Each number is 128 + 32 x the weight over the matrix's rms, rounded and kept within 0 to 255. Layers, rows and columns count from 0. Numbers have three digits each.

# q: layer 6 attention query, 448x448, rms 0.0234, rows 421-447, columns 128-191
# k: layer 6 attention key, 448x448, rms 0.0234, rows 421-447, columns 128-191
# v: layer 6 attention value, 448x448, rms 0.0234, rows 384-447, columns 128-191
# o: layer 6 attention output (transposed), 448x448, rms 0.0291, rows 384-447, columns 128-191
# up: layer 6 MLP up, 1792x448, rms 0.0335, rows 0-8, columns 128-191
# down: layer 6 MLP down (transposed), 1792x448, rms 0.0335, rows 0-8, columns 128-191
q421:036079159072096161108089156109073113199058143196056153096146156115080134172114142118097118142123122111132100130196139115190163172184144228167188139023157135138126172093096087097071160090137146
k421:053069166072090172135174149132151113237145143209095110141115058164077166177152113151108095097095078162160115096135121174146121124143129173142169169062108176160138182085148102129127121110123179
q422:036091114082132107115055148047104175073110185030157148115123074072171158130132166142131081145090106150070159176120118090133145150080118190101101069122054123200102159148109112170154136141108091
k422:082137127112177134139139134146139170078045119115129117092157119112125160142133174158127062145155139147070148110100102070117135079045124099100183110091069022187126084186122134145126180102075124
q423:088121070166119103089116120178076123123148158120173179155092115148156161142176158170130121148137117139100136181073084085153142170128088098148122181124139127045050131147117112130128134106198080
k423:096097102118100139147137168137112141148116112097133087148122094104148136151146111125152119136146058121142116143100100066142150159131119192141109194050133184075132107144098120120067119073149133
q424:113105141123075092145126144094094136185104152134138105127077138129080140054128064151117171202103082122141176139094107171172132100115146083149111138097168169207202095112139165084096015188206103
k424:127072194155135099076140134115145170153107151111134140132083090139157143127153136118154087141119131106151132105134179136112207127118108113098129143166120145133127180072099132052053138112174125
q425:170174132113124041105101193194053152062183165169082132100139119145146131106098135178126099146167082092154089165143159149213154142160185129134101201157103074186130198100105175127109046164118124
k425:176124160117143048123131095150121129085117146145106186099078112188090103089084155125155195114137117122112069156119142166145197180157104157095082165182097107117104177080099137164129132168151167
q426:153095123112077103148161193106184088134144113078219041103069095067076084120113183121125148195133044095088124184071104146116122207100154106166117156091129069079050149112215248169100207079221064
k426:114124070107132193155127183129119180085118065114171091120054136153132089124116127091074140174162101129033147072096065137150156187156154136167085158124120082162119145107178117145125121034152083
q427:061148163115084119146135125119173161162150104146137117155159162112143119097118147102156171157067174164141160100149100065155148152133220120154181140119118180087135120098161163154124078114102128
k427:026136151170071145118086124069099093190109084165186124108124173124146164120152049072144157132128156166130161143071097130107135172171134088127215178142167127139149091080154140162102039098134146
q428:129083167140111145052139095135134152110138189146171115113184089089147136146145147146217114161137089103090169027170130118144144140105093049205076092085100126224080096216098111097167205118106085
k428:159130116136091122166073151126131129146118153115166168153171094129092105148123064173141130119171136098129092145126114149131152095028082127160117120115147128165092116155100118122091193114126132
q429:107066120164184151136147111137131146097138122083160096164173045159093144143075129167141094100117224162138153083129099157135162098140060158161156089130085062134074097140182157116117097143110194
k429:099137139172094158201133130117165153112083118119157147171191173141129124165142141116158113035088133069113177163100107193104099109115106140115198118083118121145108172159201156066170164158145120
q430:139085159100126089117123138094123140116114082179129133137079127105179128163132100082100170119172162102152076101091175224138102132078153006172134139139077081167076123174128120180146123101067101
k430:101085180112054121103191080089148083146122144170106127139122114142146078124141157089073196134157124133139143089101143171157085129082071049132103087139148121120159105117163136183150127132112162
q431:108098163135149139187089113130069119104139160149120154132180096133122127153078127146126091124165083170165136124118146069112103186051120104118124148131059184100055173088169167171140097175119156
k431:101100146110148067147071115127071101127109136139109125123167150116138146089067082163122070136130083196117141074126167096094131186072136058098072145102152134180148075160172118179106113076146102
q432:131130103134145057068187095155077119098188149219140159157127125184156108171119104096115161133138087136185102021118134140093128126106138144133178145130148154150050172146112105173157154096138070
k432:082064133119092129167115143167129179128147160151140105171077097151091186130090149066166155168138098105105121109079135148160129136121117149089155181129110146099161160082107174186108179111087107
q433:083169139137110151168144099082174138116117134115107133172165169092123114195152107128180103117073122048079052066141093153040150147123116172139099138125145150125150142163091110149084075134169142
k433:162091166132102073150125093133132125191149114106105176097108090068091104142136115114162101054148153119089101068105097136077132100122171194068076103154122125158119115134126109117135054128121202
q434:071066204100080143176172042097096140130095153122163105086153175018172130129117162105187066174097098130102090074219039193128092157127137063086151162155129143142125222112184124110203133106180134
k434:119102149082134162134159138121142092170118131124123110104144149128113141151175113177135087107127092234159174071128086109181086097110129132161166115166148156096156195119163118120155114108166149
q435:114113170081166122084111120144148168102173186111131072098119113138067111118144143142162123120076111077188145130076171129087123152161172133201102075070115166116200169093133133124120100089088129
k435:078152152060132117097097123122126105132128110139144112197144052123100099137110097111136173127125132135229064127172121120100143103163075125172145083095122169134104082162087112118175147107083088
q436:134106149109127139110152081088107100170114104105156176092095070132093134142150164076123136091091127186182140172236182117121119171077179129087040198122156147133065119096197078192162158176191172
k436:112104141102104116176140173092085078122102150143130152162120085173161149151172167079083183112153139074133138233112148124141155239125137085107096163091140110139135089056182101130155113170081148
q437:125171198049191161127103093032114150098115119165167127116206138197161168115079160162121087150127079121172129139091158146158105123080164085143138186125148177151145124101080102147124101165109106
k437:075156156092169141114168130090098141161097140145118063151175049172113151083123221202107119109145102176117126081153151118200152087111163117198167108125129142071109108073172164161159124153107110
q438:143109091147209185153073080182187136110128136055131137102140102138141082089115105167116053140107128054146116077158214147129077139120125150087168097060153162141062108137136101160152195165094150
k438:124156128098182115154086120119144171099137115096135182085140112133140047115088079194189119144121140099139112100116117119126153126111164136087110144164183124125146145168099078148147181148173199
q439:092111167150079153145106122089154093132140145103098072168141126126136104083102093199163169144128158128079052145057119093149164173134112040113236205158078101147136111145063177239135196163139116
k439:089088150178062171091080128127127113147170144130103147201170089126115112191128150147163108101121112137169090155106106078155129144061114098173185185127085148094156109133118131174125089116092125
q440:134164072096103064116104131142082124113133047125091157196119114168089135139109076111113159133134238140070171139138091161089133171112145142131110224122174149099115147089191197088159139137095127
k440:136148104143111110140107120170103165086118094192169112125128116105120183117107122102158112078152186206054157133146135119132139118140099145099118128208141091142095126124124118117161110141099195
q441:155101139117134095133105202109089139130049145140106127115150121097221191181111098128188118103135122031057159143197140215066155126138156027105135175103167068168165154192094151127108114212203122
k441:151158091106182109072102164155122116120119146151074132129181110047161089208155153092123111155110146097059106127170092085102172059168089110093109139110138080167143126166118160148119104156139129
q442:126144126134102083108133150185159159113211192049113099110085137115159255118162095067059081120129135160131144083075153149232141146150094132148128115185117111147163124112168096181179165145112221
k442:123070102150088113154150106135122118131152179091129184125178119173136136133161133154105111147155095101137119124133144172149145135161126071072124144120134104096126071101180148154154148106174068
q443:148171068211103109132124118116140098110108127140164189209139142149032121164148102111163162151115100115133159154103178043155166120144175096174152157119116141165112179116114072110124089198084113
k443:120129149154174146186185115121148158125093108095166162189115130145108121177082122104198160099105160098101156100140133089120119119109123117148147163112091184129158142184164114047159163138109128
q444:101208193123142182170129194204115149161199085087089116104198163131107107135095183083026103143118157126122096116105153161164100177186126098068101102137164122147181162091181095078112143112120145
k444:060169157073110173140129225141031155131178108138102130101137153159140142146108110134083146131128180130112053126092128117118122159131097089089113115120178176165102136171116093105120150124157155
q445:073154070096095090095034172162108109067117096120040144120070118117197167051157083106109094142104090139210143107120217103119111139109180074187118112158142195173148168084015178092111094165144141
k445:154173091139151099120116123143118096124103108148121196140158076078104118079100068183102139140056147179225120102147136090113114149155124100144100097169124136191055196112016205120109047114099116
q446:109162128147093102110184150154132118113094134144129093143065120188101089185127125150178097087096154147137108142085132132171125172090097143111152164113132160088164119043054164086097190137171068
k446:108134154154143137154156114067119187116147152154177146230192132175121150160133098135117133098073117116112159103091111112146168112118158135148141162180144142117161108080070120079086124181159096
q447:088183150185080159131126112104111111141089140190161144157175118153146104082078129105151174125122075096094164109163230151175136160218183080148134223103128145090076166129055156148082137107120111
k447:188136171165100145075089098162139097129079154129149160140102119131115143193088158087091149121065096120128120115145191115132087118171151093169177154080180120122103179119109149139148154125136125
v384:164140144142141085115122149191148154097160122139103133060156146148152127143120156090095148098142083153109059102143138146123125160043067128051094144103085081123121134157101104080122094141152182
o384:131183143072154120153175098206122149073111126125106109091168110110111158124161126095105093128139126130107089108079152117146082172082144141126124177116175098156094204042114101055093134111130096
v385:097110118108095105194136135114130189071157156092106114092116124136115120149106160107127135143122190117082140086124119073103077125198157167121100051196144161154082118172129165116115118095081125
o385:113158155128149097175145194213135087097145101137107150100143117197132106156153084141052144088137153148138127096144171176140117123204061069120080122151151145129094131101171112144111128132137114
v386:175143118198167108137114132123116082111158127172176121135081093130147158120157154139087130109119093131153172109117134156121051081195051160092140151188045114109151121129118100108191137113154153
o386:221078117123138156118165059137086206164177152184216131102079184159141148156095102094092099090128176088179151107073126142092101149215074125081142219127153082035157139125141188138153128131198180
v387:181060053120108088123180130110158182153125057159124124128152128157117140126110184140154105184128114092097145128140172081109108142118133170127104126158172150141083056105106186121114143159134076
o387:165118132116145087166129126052115140125099160073153138148183088149116119182140131150170144128153084153065148126158168110084148077095102109066069131118167107155126103123103167137135125193135095
v388:130123128180105084090106080138099132087156124086164127144110147174097136181104156168139112147169108121127129089161129077160155183168124121098096065131146145123126149145112060179144160125119151
o388:153124145102150074125111112074101133098126076117104190086158115146140146131109192180086181116232065026192125156131112137104142176194143172169109074111166048127058129146094174071105193099090174
v389:103124123167125121116122145085142129208137162098159112128112143131134103103170139169130180150147088135087139073073157122156133091012129129111124115133133147156148092108158123134129117151095126
o389:103097170255076115075105113102186179143131123186111137166140126077066165108113201128148186181151101185169131164120134080167125123080134083151057141110128149206088117177129164210178106127042161
v390:125171106172158121156175067134134149100146177155094135096165117135156150099132093112156081079135118172187112142087143123144072127136061064135104141171156035165151108144129110087148105153064082
o390:130107177135086164131147083134115148042163207141131164102120130121083181172115108089134057027179140114043107114129145090131171146098048184137104143131180158144115139100112065051164056161092124
v391:122089140097134110138132159106164091172114159155136072061102104147133085146171111127121128105103076158072129158113081126129175094117242156147105179085139078204093135143189144140106153188170129
o391:104165179109122158112126186074168130132125114118127116091064108069157056115175166148143059120124098117106129106178060142195076098115147045124118133098149098108142106197151070143087140158183125
v392:144134145150131078083096135192181112058075124159145115126130118099131179099133139123131135122158139177156160159150173128138104178131129127115120142125048122094069137037133116154140109082167123
o392:129100076088088053089132105125168119103164168125163126176130115105113157152095083080169181111181226185134178164229117096039142135084197134117176146125124154118103159083159086134153090126136113
v393:112141116154105110103142110161085110148121126192145085141138101096158103082073104156144133125114117135094088110124153050119146141132107141087159153156150100128108042152116100107060125150192058
o393:127146103167108104094106102137105152164111099190171129124111110099113136112119138100144105094148169135115119150085146108159156092144187043101088132072210201133154087121119110096075109126116046
v394:103182102150199089137138115187096101138100132102183120132210122156139118161114093065126159138131103120118053149155092137122110111158142186128118135127093099158111158132143122108045134098106139
o394:151111153151093147123178132190114078096086144151116120133172113111168112180121124035131120149094120122217079107154160132129058094153191024125096086120167139176154180133151031185122126161157074
v395:082167102125095081129145129117115135129102120148159186211113119056106129099183147189176156132127126149173114116079150178132103116152166098148148070076121080083162178061123077151129099140174107
o395:101171114063130159088122126064114156048194158132126146193162175137129142110138117133153174124172112172168129085086039149099141107171138192156154068156125110120144152129082107125082088110180096
v396:123066159120122131134052159061129148157175118076160144103096124145138139183055155172116106097103161145102201118126078138125144081138155167091107092157118143116138137084151148103159117122108125
o396:045153185106193100117092138138115188186144127144082155092147147131111097200073163115098166109104192160119163117135120154155147056109154206134090115147065110158162109123090108132124153108035165
v397:159117124115125145148127081152170146114103133145150122116127136094138147165128128107153132034151133090168095082172135138115121093132160072116125108141107143103162157152045082099153099148101148
o397:129155107149161117145108066169127142179173106129190128098125184109136104139139125092118111129114095126202127078192122137120120110145186152167094170192079167087094196197095066105197074083094135
v398:196128158163090162094088144183128093124191096101123128108122107104075161120157130151141151142087144149131140075078179103145066149181168122114083119157168132097052139153074206162130085139110123
o398:162139137126053132094146146139128052091090111155120115136124148088161158138105110158126162129170116184185088085094170080138113123117108133126121177148147137096078162102100151149143098174099098
v399:119173150163111107170089111115089125110134138102084070167136178108068145148122148112088176104051118151153148095110156144146121169185160131100174154147151162072149122101103166119158159111154129
o399:109144141153053187156095126134136098134119054151149132160248177113138112082065196170159174107093059119136166157116153059143179125171163200139178103064131156015052096147127184078072130060118150
v400:155178163136095163106146134153131130125091168123156124146133138146197108144118106142138115146155059135144126112123166129126133136063169119114170173139160066139141129090059153112141112155181174
o400:189099210078094140163148157122176084205141134183140056107128180166117151126211071090106140137101120139126144157119210117213112147109168195081168229156159107142163131089109163141086150146142156
v401:133090099176158114111101175092163105196110172181154132146072223172082126160099139148185095136071135153125144101139120156093180142134105171128161124085139119109166126076161217174085116188074157
o401:122120026113095098120149164100142115134174123154171134132040169127029091195085147154139176165115090060145154137179087112118135124221164046120130130087203152121130191026165160178078106196079039
v402:131104105138109101124081147202100136107085114105123157075136156110104138135123144123080132154116119085128151151091157200092107140163029175160164129071075146122132147092121145115136143119134134
o402:131083147083055123165136134185141152074143119043082069118115190079089143137164139065109082165119138125135116118138079099122169033190084093157098029085073157141204077061132185081068153128145167
v403:136105118124112091080107156168145096112175101146131158115138171167165155133182148085126097155144096146147095137094111116103100101087211091109131109089136146070171166116149129110114090117103157
o403:119165199146118113151122148124115140102128133092098168150149167088173185062117135099096046086138076089084122100060163082137159129134113153137091127155068145088113180191078098200182133129136195
v404:128129161163115189123099074109166137131076133083148114113148118119180122197115122158062176050175186184112104086087118179141090148137064074169100147120125188108087126133137103100155080132141135
o404:123083117099090124189130050113112087123129089071210134139161145125107123088144117170080124092164109184123139114051143134133125168077114069107184149144100169146092155139165131108136133154127114
v405:088117156109057187151083160154076146133112130148115176134180109136149093099104163145144122085125168151128163100124209130052128131174129142102179057105140115119189130133101187115173160056095108
o405:016214162107129123068155171154100118173176151151163138165133134076137113149057145078164124096137086099094192130078177191152160149202153050153142184161090126107075209120118103181078077117125115
v406:126144106158104059110170123116133125109079082221141101133063112098171130151133158089180170070135096070120120129126105187159146089121087139112103127177126152100158147135101128124147158131161133
o406:095065140152071156094133132086122106105086104182129032167089115105124175146089132057118128148170068120150129122134113105133162108121074172123107104157178231102144096138119089112089106149100145
v407:199032095141100150146088067086100069135104133138113106114134143132122137115130040124124110131120171091121154100199090174109140129136122188079148089078145168162154128081164128111040116115150119
o407:181029095115102124098114169168071136091096172120099065041060178106185184119169126106086139096153107124062116078118140196125151163093043088102171120084125090077052093103135152104114155099097106
v408:158086223139115135122128080161108150124155148136086093149132099108144123100124050168194123109126141161191128107151110095148151098134134130093118117151168148133122075146106123131157174107153122
o408:162060164084105156123165066064137108134103131188144201128144074167133116204097051143203132112108139142077123071159144201111224131124106168161128198120100096142141149110153119126158153158119087
v409:135158123132134140118136130177130149120117062166145124127104065142076142083107116188171128114085095155129123215109090111125097161191151092140160079136102125190066167160156124091116136121096135
o409:167098113194094153133102104120083158111078059202158108117079085150156091071100114215175122182139129161147125094107113092104162158129114014181133106095100159129069151095128160104115110192145143
v410:063098103164109124168138110119158132169096112157101084093107135159116107137133135140113126123124171137091136093138137150150174115169170098119122139186133016088141142103104142069104151102127148
o410:075090195131112140195091138152171100145123112067110160129115110140145115104130100117039060140157114073067123082118109115127088062095178119127138132153076136081125151075174054085188132172080196
v411:137164112165118142123104201196173124104096139142111086177085164082143130172103144098111126134084108159152126139176128168109177120162033162061116091117094132167148034113147179123144093173121074
o411:231072127156187119130075157158166183085148090129160085155061087144160156165124144125129172141127163151163129149097196070124178130166110000096100132072126103178106055141143133133146114180109134
v412:143156162042154146105147104144193043071078175103124152117119103078137159133142138082118126126108123171079164178176069130102147198108126110143087101145141119140098118153138100080155071113191133
o412:121135099105190070114153098154143101078159143082159144120149150069181056146118118131101106107070159133118190148171085137097060150126162176121100139072176130121079203164133185124132163086197147
v413:151138124133169170166139165127133126151155151128126125166127154138115110146165096148086195147179104133107150102120098082178150193119138078043141166081116168134127157140125058172124081143077132
o413:119130074090127108104104121128168069157134064132091132116090153178168128141136150086109215053156148063191087126155165127151107156068158107095120180162170100098142098184134168196156187152122121
v414:149085131080062142108114097099147119138157088072124114111154119161080096081079146180067153106154121143170129181152159100100078112129142147055126078074147115120124124094136144101111087122122100
o414:175111101106112118082118133122131104113157127074123048099110103133041121160202185081126069147126102204176151104128207088108086107072123094085064129103085100126086168166110139121127091108105136
v415:111199118152125134168064166139116211111129079172095123140160111185151098097183108095114098156134122112115085146077110128103188155123069140127151159123106098073129170154200052136139129097170170
o415:122107170159130103111107184091100166133139153164135105105139073127112091056059134098135100140132095123119085141118176138183097088132166198093170150135090065118170133172173122160143104090117093
v416:067145106161167171081103077151120119121107160118148187145114164127160124153118116172145144111160154105107098125091179172153089091090134128160126156108101173103098131145087105165184160129098066
o416:102120129105197171110121084131113088054094185108130141096181118131105130106090124201165124112141201085126111107171193139143138084174141084128145122132141118154166184093130066181095135184112181
v417:147095135180146149145160052099111140116087112069141117108168075147072063058111141168149118175116122179104154164130131116100125167161096109080145115169180129118071139155158102070149123114108154
o417:074178152118168071128113147061049147113095125115072164119092105140118107078168164106094130171144135176083065167107137199084134104160195106116104081119152115102135157076143146092102105115089041
v418:133109226095130180155118158113107122144159130043134098091111131169133120114160086163136130161145079064147121120064107166064103095084135135051153096174174106105116167163099189156146210142128103
o418:097066118167072151134135118110156132137133107107180101108137103098162131078048201154130150180064099108107138110151138187103066103114095146080224074149167159106153155177075155151183162102127082
v419:118129059118156113102104111143111071156107132095067088143109080082173103145116079113165144116155105116148109163099138169108172116186134161152102077156107166107123078097029096126153063123154146
o419:124105094065147143124072081157126045128113068123151123146099185103103113171178122131179108160177120138170104083183200058097166160132173154069119126093181237097090122154106121136146129129137165
v420:066081139090129122073121148057123139165115119130119129121118155108063144128148112130159133133192143143128092162164054143094065171153128172162120166118166160175101106163112115143112138151114108
o420:143082119161121159155117154082165131167106121093167054098106149106071102180162164157203148133096202134080040155119078173107137170120123141099116090096129145154162116159167130073105075194156175
v421:118107143114158161190126106168159141125190093113135155055137158108075116127126100129171070148117124102161137153120141148154170116158161141066113116165121185158109084135116094107113141161169131
o421:138091128120141110184134204109085151183120083139120182079119121115103111155126141175113118150080091155081134126172199150149183108176125125100099108062115139199188135119173061096149085084151161
v422:138113101111089135110132089121092105132163171111163101172119086129089070173110094094124085110131077107102155170101229104137147162086140126136167130135212112177159143116089141161137177073109108
o422:105090187072102172136091112103106162093154165138201082090128126129059130181113144061151042102168109132085127140152122083124160162100093084139084135081103107118125132111175106130157197077136150
v423:125229060159131123112105122099119117173108081173083092058185142082188127142141147085082117070143144126100150120137157129138110091112121116151139138148159121144132114165140116073102099121071177
o423:094162042169137133104121043167142104087150117152143168058058111101162114133146086121139091120120097119100082137088115129149087170181076076137086077142171199108103091187101117147184171179097101
v424:127115060126178199126172101091117179167091124136062139104108113099092172173163119129143141137128144150088120140086125137107085135151120157110156065127151120130117141179099113172093176140113090
o424:125176090144143135191148122113136162178093089088123117131133113129131123182125174149145139124092115138157116163118118120060065154098137161026156104091096099097072155138140114095138199112106110
v425:111129094092156116121137117102166122151096112096134105175095213160120118189160140078103126107184119088125110100116115153144150109202107133110079154141120149121108149102185123136190073151116096
o425:166101075140109084153141108084210128152056131089096131157112137105100109148100184125158089109135110106110123119152137143088103134163094254133169081116109059112110104165180137174162113102103168
v426:141162149090192139076161104093207134095129119135169116099133069121140146174110135089149066064127189128151095154099148166159037145150145134116157127146100189177140126193099171111163151138108146
o426:155101136125179166110099087111154141139128158087175141147136134121118130179038129120173129125104213054118171090164101190120085128089129171187110102110089180185075104213152135161168183128087087
v427:141186113120115161125124163130116160097168153156120119177141149108077145136126130134147157166148115076173119089119076102172147143108161048113184085129136214154174121123137163129167159131088109
o427:087141084199057161108088100129146156041140161200091090180142165119139153162128141128171157128169099102088119127127203051192160157085163149149175147072068146179161050180003197157162178077112119
v428:131101068136083140104107139118073171126154164086119120143126138118081130102116110110089146088104088116075129126144180057155161167130119076161120159106048145120065129117207223188109207119144131
o428:151072100133147196115115229108155166094136179117164087138142129138189166118072060190071099117136161059096181154124144077197132098145131043183129192104008080141101186104216123145145173141153173
v429:171109108116099188111140100130163075140060107100050077138173116141161101137149152101176091135089112147125175109109163129117194157086102198154153124153144128098146119189079138109165120167164139
o429:141119097128096103142095171159111090149088128091090136127136152193071108099185144126141158141056111173129188154104096093110157038124096185112177080187066085141157146229106099138116113100142130
v430:185068129117093156115161167131111144133093079143096174149208068107172117100160164174121093179166066150063135166118119098163158142114136139154152104175075116104139144162103088102108176087095135
o430:147108128168121125082176190171153151228129144175084130153105157143243115182094180154178104119151181158106080113133091145175120069133121117126128194229072130076039096156141142141101162132112082
v431:128152139140103133122131112065112126160089192080083177157149090089175114156049071073134135163123134142120134134144128105161013159156089188132103076100133189124115063113108099115167130160163150
o431:148193161167104133156126106108203117161129040104094188157122156177139144108178084094097157059120155121151169187024180116180080131138096151125112053214103115100098034146186157130140155094071156
v432:134119167173070162136051119111149125145102054166146104133149160172097160088135156142105139122095121158160107077108170102128153166143144130154109161152129142104121123089109099126126147116098095
o432:130096080136113108145122133092152125070154133143191139173133101175051050064130182117137151115149108179098121076087088076111151093105170104134164137178113156094148127135177082039090130083117099
v433:103140119095111100137130070104078134102130179158089137169124089138149140163130119127122089126139126151129103095199192129168192109068114190138143174096086143103148093122140092109124106108146178
o433:088158147086109131109131118109117186107139162143171166133091106191155122126171157114110157045157194154156096137136164148139182117154121081159107136174129091118185115089158043155146100147110134
v434:129136120184148066173105171114108061146119098127101096118066089123120156113143117116114161121106099149121159063160064090142172102118109178161181130196098123182118113157157158141143158085151147
o434:132129108206138089171135101135126143144140153136117099098160105079121100188134141135168145109095150175129097117119095089152117116186148086144184136147110134111144092162135196173154159087124165
v435:136172135113166144143112125091181148191145126141129162107190094113184183165132112106135111128156120058115141062176158131124177137139108179173106102155089137143134106199163177112155089148136085
o435:098127091156231159131150070088190139130194171114134108044164124139093150255127136121202096158113130139160116091117113173161122184141158146185147091117156179133079157206148125109092085157089142
v436:094115114064109146115142098081118119202105133147107119095101164150151137138093144106146089083144141155112098111082163112064108191135153100139154143105129100124162141165197058056109107146042098
o436:063132169130118162171105093090130059172096136027145114144114124095107052128157189118149150149128110196108143191135095021091141182161137092159128131088067183109077192140155108152078164088096090
v437:118107191152118108144036118151118173059125121138197119094111068162121137162096160077152150088085152106130113111137149085133121149156126095144203138097094129073088137136135107062146135214079182
o437:150131140164082097084116119164071116165084097101115165191072105157043072105101167089132194154112105133073080128161196070186185125175122158137152166102086133111072170143093133155128124194116178
v438:067137166108120121117143121064141109092142111121140070145118140143122108152150096123123137156075077098177147229108150091164156116136181066181107080063105106107059123137153149152153127101083112
o438:100101135113099098101144188128107165133125163155053197130081090159144042131128126152150113107080096147125078146091141117128102143126119180167185110085074076085075094145097177121103162122129162
v439:112135177105066122121120109110116109127121128161125062170107141051124158145121128106155105125062143156163102117163143146134158189122157085116143129148174171145103170171110145152129129066142105
o439:046122197078062174177111088067127100120112166117188110166090097117145147183143114103130116110063092149155119076117149182111144199096142116180079129238111149086103175142107165143069232133152072
v440:137153155131132149150122143153161132154164178064114157120126183103131121121093114116156140130105123067104163139074101149069146133113120079145105127163144132122138098111145188110137151132141119
o440:162178110129148160072163155186181112071203174086110099129095141160131145159140096158102103101105144140208123123097157113172172195133116093094154143119148182116125103098177099190170183138092122
v441:199097156128126165132150092049162169148163117143145083135103109128095136066103099180131127171151110117163132104096147157163130124116148135188096134121110154109134163095196170175167104117077158
o441:110107154112113116198126152105156098094150121172200085096091179160110118178085113140195137177147105078111181149127105182136114119055160047118098129136124047108126146164179203169185112159090119
v442:108107117096151139147116128095137135165099094143109133158102121156082080099128167112095211091107123128140102159139144170133130133087174166112108124125120091094089172135105147134111163122138109
o442:131096127108145152122091151133137138168175091072125107127124118148081106019146203097091165181108102154142125127143125169131140097141154201102062077116110105102092148026160132183132150139171155
v443:081131154137065104115120150058120065131119086136083060114155095127078145159078187135095097089090111071154103135143097125142191139125168098121171109179084162165162174136130131115142132171094132
o443:124094105097057102112044133178159207132084094136080124075117121103144133091151136165132131100112127119162078125134109157129103088163185045107197110171090053172123203194054145119191094138115161
v444:081107093124175078153106152165213102128169174159189036124165127112148153166155103154121066133148125142149099070154082136135098126163173119157075166119098167109109065096154100098186089190134149
o444:091172123079114114090200143145127174132152162102196079075071157132102119137171134168085077151148101179164050054174173110144097159152128157152091145150064163173105108172161098182117113153164122
v445:135150188123130168138066081124115100125133105168166099151098128126207179118198130181158135119134141127091112169133144108100155143150097163098152087120091137120117094098165118125084160085121079
o445:106087160152182161071146127105161128139163175154163100104141093141151166084120157141167147115115074049129167149137109169097139131116094069097140105152089205138104152124146125152135129124112090
v446:142125109091164115082125174183153128118173146108156166158114080093146201114090123103113168186125131083112073160083129160171123110119119115152146192152119129107160063165082087093107178165176083
o446:098077045177107119099177132149128132064190092134209135138145098122158153121178170147191099086133194160132165173057077059176144122176087153185106186160135135107142083134073115116127153121122153
v447:091121149112114115124142108120170201101063144110027095085120145096077138118142127134147167141133099158129078078173075150128164121107138168068139140153131179165123156132169097105093066155117108
o447:102075117123156140142087124123216173095123111136124185067090152125140155142132146143163186126120116186148125113101110164118145172128081063146073095231140145171143096107138146136139129139130109
up0:167073086137113084141084071059129154095134115157082183162125128140082065119136073073160131111200084105131147139129117163089162154127129140166125094071114177198150089073167074127135169097092176
down0:090144094118134048088155133087115162074113179134115120156080114118127110072132108065096151129121129104161125113072084098099122110084172119091129137160176142108084077099052131106080097187128104
up1:083163142126124113196102157141057156078156163160152116180128101140112094135129127153093154144097156139141110092136162129130087131090120116102118116159088122131104129128066159144148187164133146
down1:194138170184094134070084079177145160141176114156069145063137164108169150122158100131146120136101089117124167109132094109108149150124175126162137128101144112086118121116141100103099150099114131
up2:128098116133180155128112123118153165146108062114122139092167108125169178103184090089164123113162141109121139108122170152101102109148181114109151161130061121134181101144074175116161114094088151
down2:161139184134141096089108116107129149181108109102111147136142170118132140164085097121201087111154095115097051087135146161137131072101169150157150102124119126172146087152061109119115140162124084
up3:129142138115175103132129146142124130113149143166137116088155083149141122137114093111107065141126098126081142141129143121155132100062090126109107119138173125098152124141136183176152132085110156
down3:127096100125078131082118151157121119167091137110095128140119195091155112118064127155132157153110150145160165175138136116126145132150184150139107115089110140130106109120132115118082149164145133
up4:143147141079142126117109098108137124207132119045115126149116136104100158139119153163145155098119085104146074105135103121120167119111147130126131215143152134141164126120137084166112081059159115
down4:148166140138086111135085084225137054076158147188104089120182149118152108098110137196115187188143106113106194162158107173141105097144110118123082126135118113090126128116136179146133148130119147
up5:055138050126153182132158107142133173116110131059166190119137119143132137059114156079112082176125133117137187109105146171156117127091164064044096124160175133164089101117193094141116109124079119
down5:148133182073155128163093152076153130164117135189106105108127146150112118155173132149147165038152115179109120126187207066096116153119086161160172158133050136138096191144104132102174118140184141
up6:085126091146136165124180116096132186136169160126112105152083158170131103115200138116153170138093122157137091188167163099183176205130128162111112203107191145185096138161143130103132086153142090
down6:159119116168151141119118217128102137152169086109130096133138107131126163140137172118128090170178159056110133043109158086144095081173147151155159115023139133087120139108104155191116034118142127
up7:083197154124173119108172184140131114116123211102111101134119095060167114098153184120144119185143116220093149126152114147121131098124134086123081102116098118137086171131126063154148123125154150
down7:104113145176107164117084097177146167169206094113113144102128222149139101153124087146114086112091089121160141113122119153152181128169153074111122146114126163134135056092177139151167153074079128
up8:101119059116106132136106122163145171128143082154143088111113127162148108099136113179131113128143089098177119139127125118096089125162084176158080155099155075109087120124169118149150137132176220
down8:150115143157172134086151155114125074134082128073104155130166109090110129136132133110110167119133134127125171146153104153138150112115162094095176098122162132174158161159085119126149156116061065